Each number is 500 + 50 x the weight over its row's rms, rounded and kept within 0 to 999. Layers, rows and columns count from 0. Numbers have three digits each. The size before them is the row's rms in percent of the matrix's.

# layer 10 MLP up, 1024x256, rms 0.0514, rows 868-974, columns 192-255
104:573556464499517555432488434476550461481556524445493477530439523440481453530454485451492413431484539450470435512516491464551454505485533546585435494526461488564428470432518459600385481472576573
103:564452504503547490525551451575496569472527478412400488454490413541484405435529542436583539537463484492419578489464535512609528494431514468446482560456478430500481493599513542394508443434482418
099:570467461508532495447501429445412484505514542484484549615549598446451388559435518506501453435539549546540504486507571509550510448549503538445520469544594522577468516514460581520464543509430449
091:517493472477519593477577431549495497522437574569456507549486470510456481414493461502485491533414557421529515520580490591529547551530496461584504491485540533436516461422445492433535490512501430
094:544469542559525545436495524495543489549537536561576526463507462481502493535453499460542536490477475565396457534501512462481465540539533421449578501574575603444544475595541524570487434494519490
103:525492549505449441459453490518614442510370415437523426560501474532408410444450506509569412492488489482484525415526564376419534483492445540478563446477501454495460515452498478467440494553458528
101:529501445455505476475505513496459472534432434452574451504492453512451571562542609543483546502488545408470482491528542512536522458544470436521402401455491439487491562455523410433494528460568514
107:550456563572477597492548431535467531540488541501447541433556489463532439548552564544560533488477468583494558590547466518504508531475434586528527483530546494570504542447562553523545620504544452
102:593494609499520548459469497562504460455483487551520523566493480481474431484539475494361527517528404425510586502532583517494456469374479496439537491497474544487565455455513515540464533542470477
101:531473470452488469525498562474564453532526523568471535414488510524546496499511440608449505535461477504538486498520488434439462478427445513381486511488494468394544529504433554544483506441511516
099:464542561536500508497529531513424566495554550423575441527413534466534446470453505481485461510463490487491479575491536480509559578530478530528645541619478452576497375500396501508511437515466456
099:486491453563456491429513481583481458482524519443415451551514509498495495495542582492501548496459596488514492476579551438518514498484481485450480411547521504470511484405459525381483527526466560
103:518651515485453447606439499442537559515531496481599561524536509526467478580399528433526495495547537548537506501541628490558465640573553499593650542570538461543568512509435546507487544520484444
095:411554456389486468520405483546516454484510537452549472500512573477491406385442494443518461535484566546548538469554505601531429453447546508460545546542542571515385619549393482434470492486481511
101:518519410464448534538611512523486533638514555538509610518501416457590503568513485446525452606541420515486557459577457542520544451497454471426508530578458499525571514558521406471490504505436559
099:458460520479437521546551511585463401565558525463503478486433440460521516445529449485453571480476545489537483463521517467566514499456488487454495503571483412469486522457424450457427432370498536
094:493591536477522540463432507446519514494489520491489482450566521473527451558563509635467553500534474512482530604553619428439468525519449420521465494440512527474519513546493456433563462550504498
106:470442501584532509473398534559529462534489486537419510531551457335598542527529534459459477476559508503426575476486481473494505438516485522532531488571516532522458497462468562575466531516482520
103:468492519492531479539479508507483439564496510468510567518482498493498584525463507402497435451453477549531494422434514499476508471487544501483524553450445569525487493454520516476523530605454515
106:523497526569458470587486558475485487482555551521521577542535480495495485529467534538525501447548540504504426525496528495511473484437478495523561445470527488479575583571448554538513554391565512
107:574500461541528539544514509417529461499484410483459475418512567418485571530456554513502376426542534462535511538505525460491602464456426487455382516553496565517530544549549426501511502454527454
090:480450524613428489568498482481473531576440575534492507512545544572432535600551495497468496491494527498578508446558494455513460529450552535509406490506420413635496544496546438468527563420476494
095:411477472479447495397545443552463429558575519481526362458502586572516412521527522553493415473451569489452427549452466393495473460550487514402384451530482488412499436481552549493547446487415477
096:497493544475446514513467397467563529579476408495451559451523509518450523487531530429459500422434465462490536572418471483556527443544567510517470437510433456447511436469466494595463450557575541
104:506462576600486500481487528536618521492572522451646376545485638483377483504481452573412516462426561564475531501613512522502421500527530434565477489498539505590482493410490542460540495578488597
100:389485470493468496489436496493533465488513471489513527461472540548467526559403469441580487457519467450339506474432523489543432388507362527510467518484487422441472481545468495482501417535477544
098:519553545515504520450404440511562551466488483468501510426428511492445641563448531481500483495588471516469519465560465461482530482485538509554587472458514524541432520442474498555534448456548474
091:526408414330383506533502473577548474460546464406452465428511503497485502590517533465476540480483395500429417513511479502388514413491440475506491405523543442441485510463502507489462440523556463
100:508494450455481548615527482519547444578481536539565482564524523534581446614559498452400420527502451554534408494494433498482500454509478482528513578459550557486507515489427456533461500466458509
099:556488504509505470557489494508535463510527479521607524504418526528519578542519505447551469541580424543536450520599416496527510495506529505546491570602412526432498598565558495493439556542416562
104:462495508487450363503561520466542423478506569445519447413447453492473527586532470505532521542459414500479453521495510513507523527420526525497533517477412513522563544413553432493483497518484488
109:516569526509490593568559468491475559469538603523483434478510474526544489609583488445478470581531474529572460490547487520524509560572546501541566500530497499471549455453499598515493567430559502
097:484518435497464393462507499450432440392509401475476496456444548470446482507476498503440534568559440474450553553496431585562465566539538565480460564525436456426476517430409463393485503510514535
107:604501493502464503520413555456432515464570455486548405515610475506509494469524577588364544556504461480490391489502403531519525478462385528463569360513461508474413516462542536448552499484570528
102:488467509534483535476485473472550488501547520533492464445550534533450500544537416521541458482526434497541522490516571445562601490534503487488403452415458511456471527476476439616563523440449533
098:468507516486497485469509422542512441460644506428509529419522540563522593500438550515596428501490482547556446534558475457463484414490531543549457452510559552582500503497511487598522520495520484
098:520513556620492499474518510521497521521543533457597581444454504540570549485578563549519527549531543515503524466562500625464447500421527560507431441558567469447505454503544517500404509499520557
097:537544408518562490412484484501619450469580466604526518344505499493468471451472529569510474429512487460575540501363531479411572505535510518585488432581531481464456443563547553559409456470534474
090:510558469505463467420504537568555425386497550499519412482476542461568421539491404468403458557562488464461410425435454467565487428385537520452557512548470463485508584492471430478472437431504478
099:451562454505486526545491524557491467490518556449455437524431543548525424462497495548483419553492496449509561443543533559506355452444517504537510473510522504541550485474519479405455479450529411
097:484530416503446530557468479508541455462475564552520561437492545415469488529530559589435492480509563457501473542406432514594511519462502551610548558513497496403495560492521552490543537554510432
102:485505501556451584528428500514492392433465469403524558558536465532489402399546493525592452529419516453451483470447438524484509450529457473483541438546561509519566501493588447516518406560514482
102:452587470527570555386426493535496549504502540439482522513470471417470519518450554532459441584497496508537485431476469496525512511448498546597481572517448535510557603577493560426429462571629403
101:496491556600550491514528571493517464517454419581506549517456428400584520521505552621581504582570546462548530481654539492559531470440588457498422458485456504496537534506492550470594513460537493
095:465549478423496454463467404391587520524557457568493508444512422464584481536485503574554514487495442443469484415516448474541490556483453507609502496496561532425530587364460537525491440483630401
107:420508508533432529500525494464497498489531561513584536554535457474466567532452456476480503584546563574420513496526539431470477580528491571523538466575477471566448492477478548484378523564537443
095:570394544515499464441490553513502465491515454518544515490501438503442492422512523502426509540437433438368442550435479499541460510387499521548454506507527491469495496470468577483386490474492583
103:427446479537501506443500429618568484543578500500404497442596593494520489489539516439516484415473496465476501530452409516486463435540504541581576468543554490431477478580535552475567471519580482
089:438505483526410506530451525513425396492453506414603515510534528507391563420511416417602532479469543452441591437436424511474583496545573496568446542570526428497435544549492421511556435480526477
098:516561538476415503480549597511501444556461551491537489482579468485547469483519512519466561530546534474443430517482522544519430494489503479503443541524459435499566598498560489473588479470573502
096:495527451592533608483524585528522507441459535493589476537556406515541513497469470463572492505509496485511479522453519484557418542446543416527509557611554555517526513527525570466572506470501510
098:554463460431460467443421470531430433424490470491478502463419461439456491522419441427440420474514543487489483504444400507469448503419467473453527573511471487596495480489423489505471480505506471
094:550447462552530370481432555505387493547476509485437600452537443548520548492492538519518475481508433531573464531470588585461461527514523463512434417466442521547542487501509560481500533488480507
095:481372520465415526498511527487519557460482482415435525510512553462563473439496416454476517497462397576520561532393568613525375498504479469546513493454577508531552489546574513531521397497546454
104:560519438433479585590523489570555584491503460381528427570520531508485446513517438492457505474479517486469527594459435482482443438494585409560463501522553496494557489520553487448493496415528448
101:427505394522508511442535570473533493510597464485580628575479562456457490497527541495497464486469513463507497505533500512482471423546443512540440542472500518483549392456511439497487559545520431
109:513465529481558597512591566592549575541493566489487480529468445579543476523568595540544401521552474565482520494535542555484507555544525469544572606533528478539462466661575512546518506432498443
100:511547605461473524449471506417549528483518590530562517534525435613518450403556513515521423584517481553554512490561483457447435478495522464478462454515525436515461550527459601485504569514507441
110:455426583476497501473465467552462505432493495442527562490572433606520501436462495522417388533476472485590471511506482523431418504405488443497438453405471520500508457495422502472483466523368368
100:591481487528517488503449578523553494392471469436434341648468523483513425484466436550437529529526451446490496526483556656567500519437550532559515511454533427521558529446451420484512441538506502
101:594522528464436489441503458564453554580479449454492387508417450489458470546581510496521484543556481536408531435517486477487435483483513566391473448569490431456561561527524508437483472547538513
102:454515571492517457575478427440500564498560490507470503525488558511428602547531468587545435489609575501557517617510475450534497437559518531546517462529447554543441600516570478517410497462480445
092:519475505508485541560554568470526518486503480488543532500501509438531574479457486449388443516572479578501514453530479548588531491467536489568536501434520524515439534492340470440518450442416359
097:455500565419505544521460463547436491402559501483553456402453570479533489452476441537590504410499499513493534426585609468377413512518549438596531465504576405536431510485484494589424434500534549
101:462543614537404448428513548538544409556468557486449397489481479422490558584509463658516511581507544492552601464520404475478515505479465465478570448511470526427537386420530515423465458545430452
099:468501494559520557565493605542476535492581497398414634473512458482487511413441423607525538463406573547543424515519566429452486549595488489528556474450411569536426445510525457507451528486487564
097:480469471443360539596516564508569450491534529484489517426539434429512469591528436438548469452517511488544517549546511662520415499498461519490523428438489494529446435419512476452513529446488493
109:447518444536473521554332434452564491556446404492539401477427536516474423571496458442451451558503547430503551563455350324503552529482450466602418462598504523480450426453553478460467519442519486
099:559477502403501439590514453503521554582517460577407624539537517530474514597512509450497411578553451521558514514510472546608544449484395452528549456387499502443569487497557496492542603516475538
096:450558591521467518352490422499524533538541543508606419449572474497463524528488512467512523445473424451433507513433451482562501520477447513457480475464497530418449544463497445511440531555437419
104:480485482488539501570474478489394560507581527452391529497468422548513417528424464497528460486527570502515468415530433456528510517485419584488493600521467466473489456496519474450576495417503458
100:458496524442532509368458428441444544407582449403513553508511523520457469425443548623465520512462496556494488518499467527473485434487540518476627516547538470427581445608479472510505410569525494
100:475463612593535464524448491501394430527512522444511482490452453578527453498482495571422597509466394479461591544586455483547505436415418538508416466462495518385558521527526495531448421529473544
107:515476507416539477526502528385463491515555394477500522629548517440498490517433528490490456506588541523418545430514428508428531431569458450570452567490463493394454571538478549440519498396458468
103:451440561467471453524475501539480477461521609545502549427572479515500500521624426515513551538535380459460540439512462435415488462522491482447491489496513588405498406587457480527448518482432430
098:516472529550530528497388331438553478534512462470463522480471524481519461505517427558520511526585528498466480450488591411465535483525445479455532455537461562519459602444368469572528523537545520
099:435551465586486488425524434413516497509519571425522547494443516417581496541547502471611596534538511489498578533535525421547583515549570495522466520498559530515440477523564588517555450506481420
094:465521548491484406450541525467508470514511424509438347513471553554466525587475376498483551515454507498377454472469543522454497555451515520498529466576395493506424560460520449480530471529515471
099:495545543552465412450488575467512507434561530508482447580558414371476443573503428494522503514468483534449593445501473462518553489455416477507610547540580623556552422531581523457568532511458484
103:519518528461432555458489529504369569566540506499534563491445472445570511525516534459519504559465554460572591473495520504511559524527564480528520450489553570486502433454508556516595483512550511
093:582473585461477454546393492545463558505505480491556570461463484513571542445468392506508546494460534473496573542544531481562577487499431475516563417505501525475417636490519431551477499518573516
098:444440464502461572572514440531579466475490540545418515497560569591568473506557530530518476497492431481629545482469432446518465509472449520590438494523576544573542526409513445511520476516466476
096:495444490509613466513551493492432550480592509387440508537510474468579504426505441563521607387503579423473429443454518474379473491479527415473512506522545468517575505509507593503492539442478409
099:569528559582531506461589567452497524443716520441544401579472543487386610427497583559561502460479373531474433495545500502471501459475506557466521459526535371519481496539486468488501491483500424
100:521553558524517567364421443470493538502497426446467461535583453552503501493545443471492524506392421554471449531453466428452457530552526504578561532527543484512534478513515426565471526493449422
102:502392484511453425426527444396554447514504467484530543561476457448429451514508435546466445544561510564536549434499529441519478433516559477463520486509534470472554580468407511574514586563515466
105:450476466514479501505413403501433465451556537527458555465539499485509435509590558553506496484501543394514487513582449511577476403471394503360487614521495459470443478496499479507577528544460439
109:482563464486490518603567528450527435490507504485530450510513567526536399572473411526490433396487485420417582556442463476491464534439473558542579480519475431460526499529527590598520543476448462
099:550496520546532505392517571490591544450579452493489425495487463533520491524505477539508455595535496530446505447455534599567499457586567520582498528552488498480471587438451522495499551502563536
103:552497425557523453509443470506622467498594569452517538505594521446450617507548475595542373515558465496521478442539422475523553434432544474514461536445539540561452527475469451587426469489484465
111:559398496545409484449518531498383453495483539490487582520482451435536522510462426399465448503452470423474458498476436473487445545507501374417409436448509555467489484454447447457439441454528457
106:462442569561534495533459445513493517479498573456552489515565486552471558561537469469484371432518427529441541483521546458545485517508517449504462523491570468535478486513410462447470527512414512
095:560448520503520555507491532601531456539548483460468508558402591423474500531466464378456505542489632453446491480434454465525439485537592580507518501548485463411506457441575450513437471532572489
094:512518461529528493500500471534526515439546512446611537469402485523507485547578609502604450480507550480504483568435473539553482507556494423467647524606551467451448461524425455564543467414462557
102:635425538514489488503436565508501400538529501493450512455556517519539467458322498526486444503494415476450529568471589552441529512508470431523489447498542486448518524543517569501482547462486388
090:476474416482494421513560470426518528507551481523486525541522530468509565497435524432405567534543502480511462549477491529497452487554494524543530534517496407438616526528487392533496546474473537
100:489457435546481457504480480433515498421433415481539627444563430446548472579400520497573459482447517431468510586455488407548495575497560495462438436511429529568566526522468549542566529518521502
099:552493610526480446483476500473550450574486472490497508467560506468516558476497522479434454507447546496498386559515523513516525598520496463531441398564487580490500532531545514398463513446483529
117:556494517517601572587477536533498562586579476515439553457447514365511516586599465544457468414507478599546571557405430637488521478576613501467478498471515514482490519491614477591536550436471473
098:614503505470463562481539483522479414521454594474486548502528522480481478499546472612370440531446561492500515506511564504480504487570520545447536522528470514542446629499554529468469523496515525
115:501524623533538479475529446585452547422519518495472493489431495543624529644493502502455425330485514496526397513477432481629537438601565488552437476458544504453471515579395497597512527640496476
111:443524516497523523405454543503523503438544553476505470428415538536543466506480549499546543576466501379498470551577390508634560508508548433436460400514575441546509477530560532443448452551468535
095:464596461575348426510505461569455504495491528425552553492495515612478595615505523544479514488580455516456557467493530429500568486517540470483539454575582501551563550460591529508436490504450452
100:495486476463543534498480472492450519441520396431554579394526468528466491539546528546529535504489421488576471499552467450498449549536505549484539415532539484500430597464578485448429553463513538
099:495514527456477468541512468446445505449629541440410364478429370569448457477532421597505565416542496499473480477586515543405506521507535567418546508571470504469475423545528504436546478520448493
097:568477546489475480495510534470436648564553593505551466548567472495661484607466582550600487534529495503478463568413401544458471330467445513555625430514550479497488534460519450492523544414530510
111:547508526496538547495461493525507468508472502445500602533520452463489499533562528551460539555552538567380501534463500526657471524612487519502427460466587433534433531435571527503525417493548504
# layer 10 MLP down (transposed), 1024x256, rms 0.0513, rows 868-974, columns 192-255
099:491606507530517513472537538470437476544470532481484563447532489458499594442592502531474511599464431495588634453518515444562524490483487506521541505505515504457475402512517411498520553560452453
103:580505359450446490546458471416554409513484484594505509507515542441485432543544515480473517520524542463430415470463479540534538480572544472558625490545464487491525434566572446451471549480452486
100:454469485488489480462443550541516494497472505502508470397529496532524566475624493512482460544480488596544555501508486511445509573495488496548471659498514473508543528480609475472534343528500527
093:426450475481553476462486539527469476500577473489556551451456454517562443503507512549511498502538507568547514375464445519496423523473503462445524543507494442564471489505492492524528494602494527
096:419481558434479467486447514523500495570489502521411475564465498415514490476498410514514496446535508543489532474524521497568518455573420423411528557379458463606421464462440494422474494621456503
103:548569505476514615518494559516503525532517408544475452466512524492467525478562497450546438497526539508585517534461447517532434488466456523415494518510440493560452521505392499491456530530550450
095:500534495577525469484453475467593436484551623532479466564554531458555430422528448494479425473522425523443471574497551524517489514459507638468472470541474516525520487452422518489492486539454518
098:517481513508548420551568582534426504574503552457509449538531439492517524575402536481469547504568494517563500460554442494492452456521514506531506464491516618431461406402424467543492414502519535
103:476516473408440516347529576531495477536537530469389484463484455479499433466410435534427488509527477421428490551467442482498471471520545524477436591509509483532473557470405460517556566557541498
102:462500558409546410442535506452533425483456418441504487528481492532506467535510499515511477456533446529569543423556564483517571433504454390527480520449567442515428593471530484576517536492572519
096:526430491465534465489532503507465462534479507483557523579478480550545471442519400542431476433473496463432483522494370520410474500384520471519438475414473501359348482501466446508495582390437439
101:554530472491551405494418409545503523447469405475534528415507463465515552537479473425490519483459605515542637487402533550551487461406454436532566486534506516526445526487429506477462459521497502
099:482391428584498466503517424513393535605492521499451416488528513474490582471597541500478487545468526460456540433538464460421558462517456494475500575476464562488515400431544494387439493554524562
098:628460522544495519481616471483511628457431493470456568545522433515439546516594449509474474470472516458439483479569519468597520406545437433398462473514498478535564449442594433499479530534471420
105:521536477497443560392473451457491388382526513535541495484463514433491598529519610454459468483474628521464504587544514456487530540416520535424527514451547482528547516547590543469456458569453509
110:482540484419470504505510515528435521471482425430460471490505504509447479609424507469494491498475545503482482449507442473510465525477467565512563472480436470522452532434412458434515445581453587
091:482505492542463489520479501563410491457544454487455553507432629587433535514533525404520473495425499497453535501540531530484485499501515445544602403511440502546460455507593499558499546346497491
107:487617377467544438447474446499500423494516483544509497466522517511520394419526526490507477438414483449467554547424537562472510420503478563475574605517451401475505583431491498483441466395498489
104:449503480546434502453514497489511449538532564493566444535522458444481497478438421513473435550445486535549342470506561510462467462545523566526471470538517521484476448472590499485472503444508465
098:424402484535525542461474466544490502467522511463467489449456439466488573535512520530547495550462551441570496440552497482550446581474486565587470524532480497504406521450459549499498520549512521
106:559615494414533472455528444467453527570548556467483515487494481527536479538483565429594652515493538498506545533505546453613468583477507429539576451514395534488518455546556569479518596558427576
099:500524530395511598467494547544442502458517556482491440426550502493466454522495580472487458582549434512491532484464444496426448423555570560468503492489519583499462497479512528528392480570509554
090:482507566567464525520607425558447556469452439473492475575484416400495528555477520546523570324511554621508466461440499593533487514482556569600460542534492484463507572451476546513587457544616526
091:445513526511530443495450508519444559552408469526544521571482557432500472448480427429509488444575484492522539421611596552487462508549467543414480432548523512587417421516516458427446449452470452
096:502482519382573453505463610528440596465475612479450487497517432484585485495527535429549537533436529498553485502506401498515545507430494583522637476410412442478528523538516465489480510512517516
093:589510431399500560495512451548504510541507579451509452530570479493558616437521498466524516459522498458657429535599538489532469517455519450492473471499381523425487513480535576560458462447468476
099:457457475482500467531555609525449520543461505540540496516510510495590390480545583512531537467478492508532450561532521454359543556502517540481466523571552545462495453417494478442478394529545472
102:500358543548571643518569462447472507524476531480525469537473517529467554494398499492532548548561455576448506473451418519541496477456464480563545486454564419480493470445425493422476500466543505
096:419445429517507504492489476435508413467477475485484438490556498523487566553458532533441548567579458560616493443570564512495498470479441498525456514622531519429409520425483451517558563497572507
102:479536493540493512497500448544548532409495479477534497534507437508455571380535417512500465466443543474422409494528501623449540575456548580531467558539457482419480503497436492499561544440492564
108:459468411457394496576460429573538404481490556461440581469486483481457511528540399533594567529427406486552449505572481437467500492489488456422457483590573502481469488432425452520449526546475527
104:606597484519505494515496567582469434476451475531451462482462467533490550517508476485487483475512425564460572444476341483436476563532463509522510485552511459518476479495660545485533527591507442
090:540489454527447463522426464557587594470483557492437551514580532593572486484538516473462468416434587495567456559384655479482497454517486411526557564531501516454571497522571536492533501461499492
107:476364498589418511549547515451494545510509448552502385454517517548506446413468548519498501484608570467514499516542530452448498566409417501563554503464532488501558510441520561427546510443564430
104:513503455524487618503557546498443423488472581565438534467481521477411531475569462545457492577519462635430493550534449496434503493492533462439420511530583489459438451517502428404472469426541431
095:531487476529572468575586623484531598541535447602440448516497533441503418593497506475474542444477585458535567472554565561641484555544538527553566557489499479486515518525540559467465512540502483
098:539442417562504473427496525549569487538547485469383473546599440506527536509440440495517522517522466564540439545341464436550456448586469439515564503496497458496512504526511506523536489534451461
094:543537569517418477460513559546529546536508446489459401567485402517470542473531448446605487564457514557478551534557438473560516479490482527423534441500431462513571535466530447367442475458417530
099:542506570472509544580441436444519532581460465494508563570433533486476610529556549563555518455517608477520513530462625536454475527550511458545474396500479543471506442429509587438460594530539489
100:472441470484577523558540485502579490503514561587590568500525492503470555633585547423517530443549483534426539472498559388477618582537478510502436555476512538527491327527557569544506417527530532
102:490554490468521512509425486596474462495508413486422454506506511512482400490546507503505528526471475548498455608538474553426514464556469489460468446512447491509420455464510531478500504434558460
100:457488417454503492483515465537543569614516460520462536479456517576489528454421449551408500537415548466381452588546557552516533547452522588523550466502508578472540562571607515453605509484535389
100:544543490457381538507470458514395471504513542530410527624464502404547515560531537484478453478532454569480506553475462590487551495526425548429548604504497444486506532529515465555592543489487497
104:537451428490478483525570550484470455449459536515484463490549519447443441534509522510490511499452542520398531497519541501472513476502569474496473473501511543540521451546516473455528403467497497
098:482553505421516475521574517566502456521567559477499585512492488618455401488532592563531433512486504496478583450451562462536606459506473451418450446515566521534452465489544521626570493518403506
106:567376502475531476376501445556395468532556426522478595504441422583506425486642488506500507541467429480439518507443515548474467568557551489430496527504513531511515500419526618477443439409502468
098:443633479582528510483497471439463410579464418500527446385441414544549527466449533457504522504470491509541385585537476503450515488542391430488505512527553553523540525509466519637538490498493505
102:519529517407567489514534482547514528556493479450560536545416610490528514502470527565547553471491559470526523479485549563528395491473513444513494557434573489554475506574522413505566401474504471
088:470468476519596469457497509483504410516485618459507466516511355477532449585511574440525497561387496564460517471505541560534505439495495530504514548417491552416551510557559552482462545514479469
097:490489514511594571471554585524465492496444466602497469545535479514440546505512491540552408424487469462608498503526431470563537466575538627452464434484459496466427439497416494518547586554425557
094:465648585436470542543513506516523525594439472460511481548459535521484526552484443555529486482526445457487518445561475533405353391521530494494516557549463606484442568490463476491529502541537453
091:436562466569505547421474458412521484535496506490499404580606519514492539487544477567529507494539408532448492513546579481519454426603489513564501465546515502333528545468502416572444543435533513
096:505507402444460417482546572543476392587514411500582530495554574557546633443521454454570551501506513489507507525546467503520537503550498562466514420438529572420360457459394463549422499597460458
097:498457482508593492497514441549457474438479553476486432520554433546393479397506567481371419519527553449508442461440538465506595458473543483488455542534480512477496494582438523560467569490576531
102:519513522464570497422528548511510485485559448512512444563482511477495464503450372415475492546554464565403473454526501450467518448558512431557508501509523501489491414505439532461499422450459487
105:578571575457497513588414511542498623463543622556577560482459542543537505477530419472522544580561451459514534459469607397568582475490425447549491509453547477555450584615573510521478507539513503
095:464425395475537473430569506476520514446562471540484399382459491446473579551562504498513561563408484516540487533610486434416464429463565461560565567382543438548546490551545393554494516560544512
100:444423509473510462463417523496427472553357409458492533521358489439432612536451580415566569550463452495505453459576507619527434467562563553505442589543496490602493507497505515529453456534488533
107:435459475568438624501514496508588474435595494495496462536486502513509522510430492513481588468504527603575540499483489434496479553448520529519454466446482432464444583472578525520451484512458463
097:511463438504466494516445518484414504535559558580470566416440448453482528475475557496468483471481540436523474547464453404434542499593395502553472439491493581438503501472570465468475482479508522
100:467525471454486536512544474497402509513497565487496531414556489477546577520407423507480514592452489596533492552508586424491505498471470391552554624532526530486473545586391483526460520492389468
092:586489414531563497554561448502590560502493534564547481557463581502517485449434547512418572521580443484471516606524510502563551500433502494481517487515524394479500426484502449447495458505431507
096:515468356497475494421433511602555499463472493466536402490438544505515494443534470495596571584578571440494535525526440444498560455478462419408535487452525504559554459526554513492488483494472496
092:448526513463534481559526549364525597535496544527460502431511453464628516513519553432462514519498452456385483532469427595581489473483511471550540550534438533438482430573487509367590451551468389
108:536527508442529521513493518454478579471546497458466430516430534490437471483479379486464531474387496462445501565571532485452484516497489467507505541520556527461528549531447533506581510499521458
097:468462506519465506495463498557544520524547527564496445521507432439475482556565378489479534555543498435455455452486405453533393479518547523616586510531453491475515463559551417481502515541631567
100:512554510499560526517476482471525558533418586471572462550474537404549631498423401567397537494392443474545528503499548489391600510506534564518523547586470496556507532405517463504535524587585496
106:505499545532481486583625527510483459450463497452487477496497535579559478483591486487504487556553499494497561548448528491546529591581484467445579520524514471496622426512612526485466488466560561
100:524569526450431567490447496500450594474475473419483429530556439482501458457506462468515521528444500483419607482384443551497517554468547523449527570472542543500461565502457521433488496393593559
104:554476524457458487663445490529514473467463462502430476536530494515435385485566540555471476524436503493551563490425537518500468474494602421459404478506511580483491490502511496464474505500506481
103:437550501563512530528584498475516510448470486542550587444569442473584545503579485501416564552460500476515494598467486494509439444524496490554521440454589480387530539494491485458548492505529491
097:509517523528513551550451504457557475576396593438578578576521524581549492513532484563505435511476456490479488473485500493536396499576580464604428498470552530499455544449501487592447412527525444
098:477442433560555525535452502530545541506569491526459481444473491458530448594543503399571397417520470519555537525362364475547445480573548420482567451516504572545493475504527369513513438486582477
105:452458467499418528532500524524537497529542426507363466511454467570478497504494437505535469496556481445586459487436520475538519555511423430452455415543525490605506553429498546578400598563518578
106:406567528465604542412517406435474391481481409469539438487477477526519417576431523564573461614486446499456452491474441472380535515561565507557429529494477497409509513476516517526489574530489474
102:583550536515511498525509507468516488423572530562549520559586428416521588502594489491641452506468534552529515547526481485520508505505605503456494541437534484600461470518571541525487407531535500
106:427478501551476479445524475542530443418572501507476452508549478548530586516490452558434505522527478480507482497459578405458511451447446417466599571484495516483569527517529505468418549511510509
102:529560465375543511553466458540526444471500510388534529550422473428413513538493561419449537422434585495559524529544581525512485473508555447526418492453569472537500436579423428450457377574499486
097:508407412574475577519409440464495415438511494451588566528396487398423523446537548529558553510484504433536499473523521611608540516486492551540470491516471488559492501445462587442443464535472528
105:530591521366559504438562555514564536529508396533459474496490530485510536515467476551469522582506530450464497440563488531474533516491588553571450406530498388577497567547370447520501475398419540
095:465478429512466568521473539427484522432592468489485419451543501465475553525477588456466499477612528521501400437498494476440447495473506466536427505473484529530479476460402432475478524522521444
101:492526534434574551508470538418469503509591471448607469448437446442447556555496546512459538573516558596476522519518560513403505540491513526403496463521437508499520482409500532472534523395575452
101:481535535512521552505523552544531510522517493456414526558436491483507623438512566570454486490547421493466560383592477513452513546518471540473565405495384525493460526405443442515518502546497483
102:365503426503448518568630509540519496600404500539519488398436507450532526541467492438446487497565569525462568514511458585514446481484513448467521494529578565482419468497536534472469518511483485
104:471479443530472646534569550608484393486533495476484541454510437468513434500430538498456525427540551433590494503506414453498488549410504521443543503466579449446360505516390384450470512436402550
105:605509599557427531517565536466494465428463550538513496454426547549560448540519540519648511496484499514511504535628474487539459571345506529439489540476510503496455511440457488543403437604477469
100:501515570466479498508502525507531393529480476461618510597450528392436508594482560465493429580451461524407595494498391437489506509488593463477543489398532476485486483507491548463548527457555547
110:526444459448517535508570503462565461490479463499665370429516570566446465504517420439478518524550477480515481608416454489522461561482473534653588525506491506542402496578475536522608433410464513
095:511513495406549456509444421577507525527496568439553504496524484462533565465483626440504578477466481436453517558552523394518540427472508590529510462470514485465467456479586481489496328523417505
107:482532444545464481451475527510486575395415431569552501490550521468526452437465501543500529538466466479435507507457499494411529477467587462669529399495429493493529536524410434482508600473547443
097:482523441528502429444435479555617521498508520470527537525543484603486508513428546441597577513547517547559485494405516436538492441449535507505455475518582511522469453544507466507444493506479454
096:496499473420620419499476588553470529506516467491456414477436488473535521423526466540507531488522557547592506521550527488483433436498481491513528507526490478518535470465445523461518493425513462
095:428482469465490526471551445482493553512507400452607476445530501473495460464495595604481571493525492483500486520621491545510494560483406435531477471496468490463526473563574439550503434468475476
091:568509580510543489489479521549628475451441485623506509476549557435466516463559467579554501481544429388525505537529492445472571472482545494565469562423496451587524441423510576535496605492482487
099:442424582445466454526581457462532564449593589488498492469531555529503475522562469548585500530413527566491415455488500358535522466439497476516474530494536471434517518485500484481421478565492542
091:574510591418476465519506541530555423462503487528454565436498460689485485565485527484566496338471563473515552539543508541533611441450476465448422461422549473472468521447466491478399488591610601
099:554521543372470550477471629470534512590429585537495447419565569437589556413474506481495508511549575462571481443522482631566409498455500504425473455494402535447502519461525501441528577405498419
095:502471538462508526477550503502478522417536532470509437370496476429460413492506516562584466445491477447499522500452430566459528472477515599555490572486593435472530547527645490439401525493577561
090:472500537517511500482455572484554544546507433461649512462444495437453446479537501561550543574462543531551518539572408494463430513432541480545453563469496465475543481523543526531422507548504463
100:357549519558502517485503542501520572396521588553462481506461444456466497377563535534508485464541498464483547558537457551514526457475553520562546492470432530502537410485438597475443483442489512
111:494560557603500489569503495545484509431521560490451493537490528413441517604505507467597425507521475522480476587519477463558543551528579572553531496479475487414567523586464469487518485598486547
116:606584545445557455572447532564469541554537540446421481518483503581511464436472525450444617505421524460454475467527521574582499463551449426500549577544469544578510526512392523491484470464490518
099:591469560422601556466478487497576512527546513465517462477509469545588486453570443476506445558550530461560474524604577513518554526548492507550493573391550520477472448505476476515593431465497536
116:484442456481473514553560446479496550512529437384574573408574502508482458503474433552444562480425528493518531448491522473474533509464530513508498532487474594446483519433518451416504507494617509
102:427572511473484549548550476433447468575373418568550517484456411556467500479503512486529405505496551476563447535493447509488501456482529588499426493517456472457481437450396452502487434519585432
102:495490512527501513475426439569480518508450541524545528496523467483523561434529421497531482452471410474484569457459532467576542525532484589438530485569384465603406477416439460515560471520429518
107:401526453455443477544537545525516591534482581478527555495534528555466455481469486450419556439442504494436486504603508615458456553514523516545545510475538429438507496514446456453503501453400544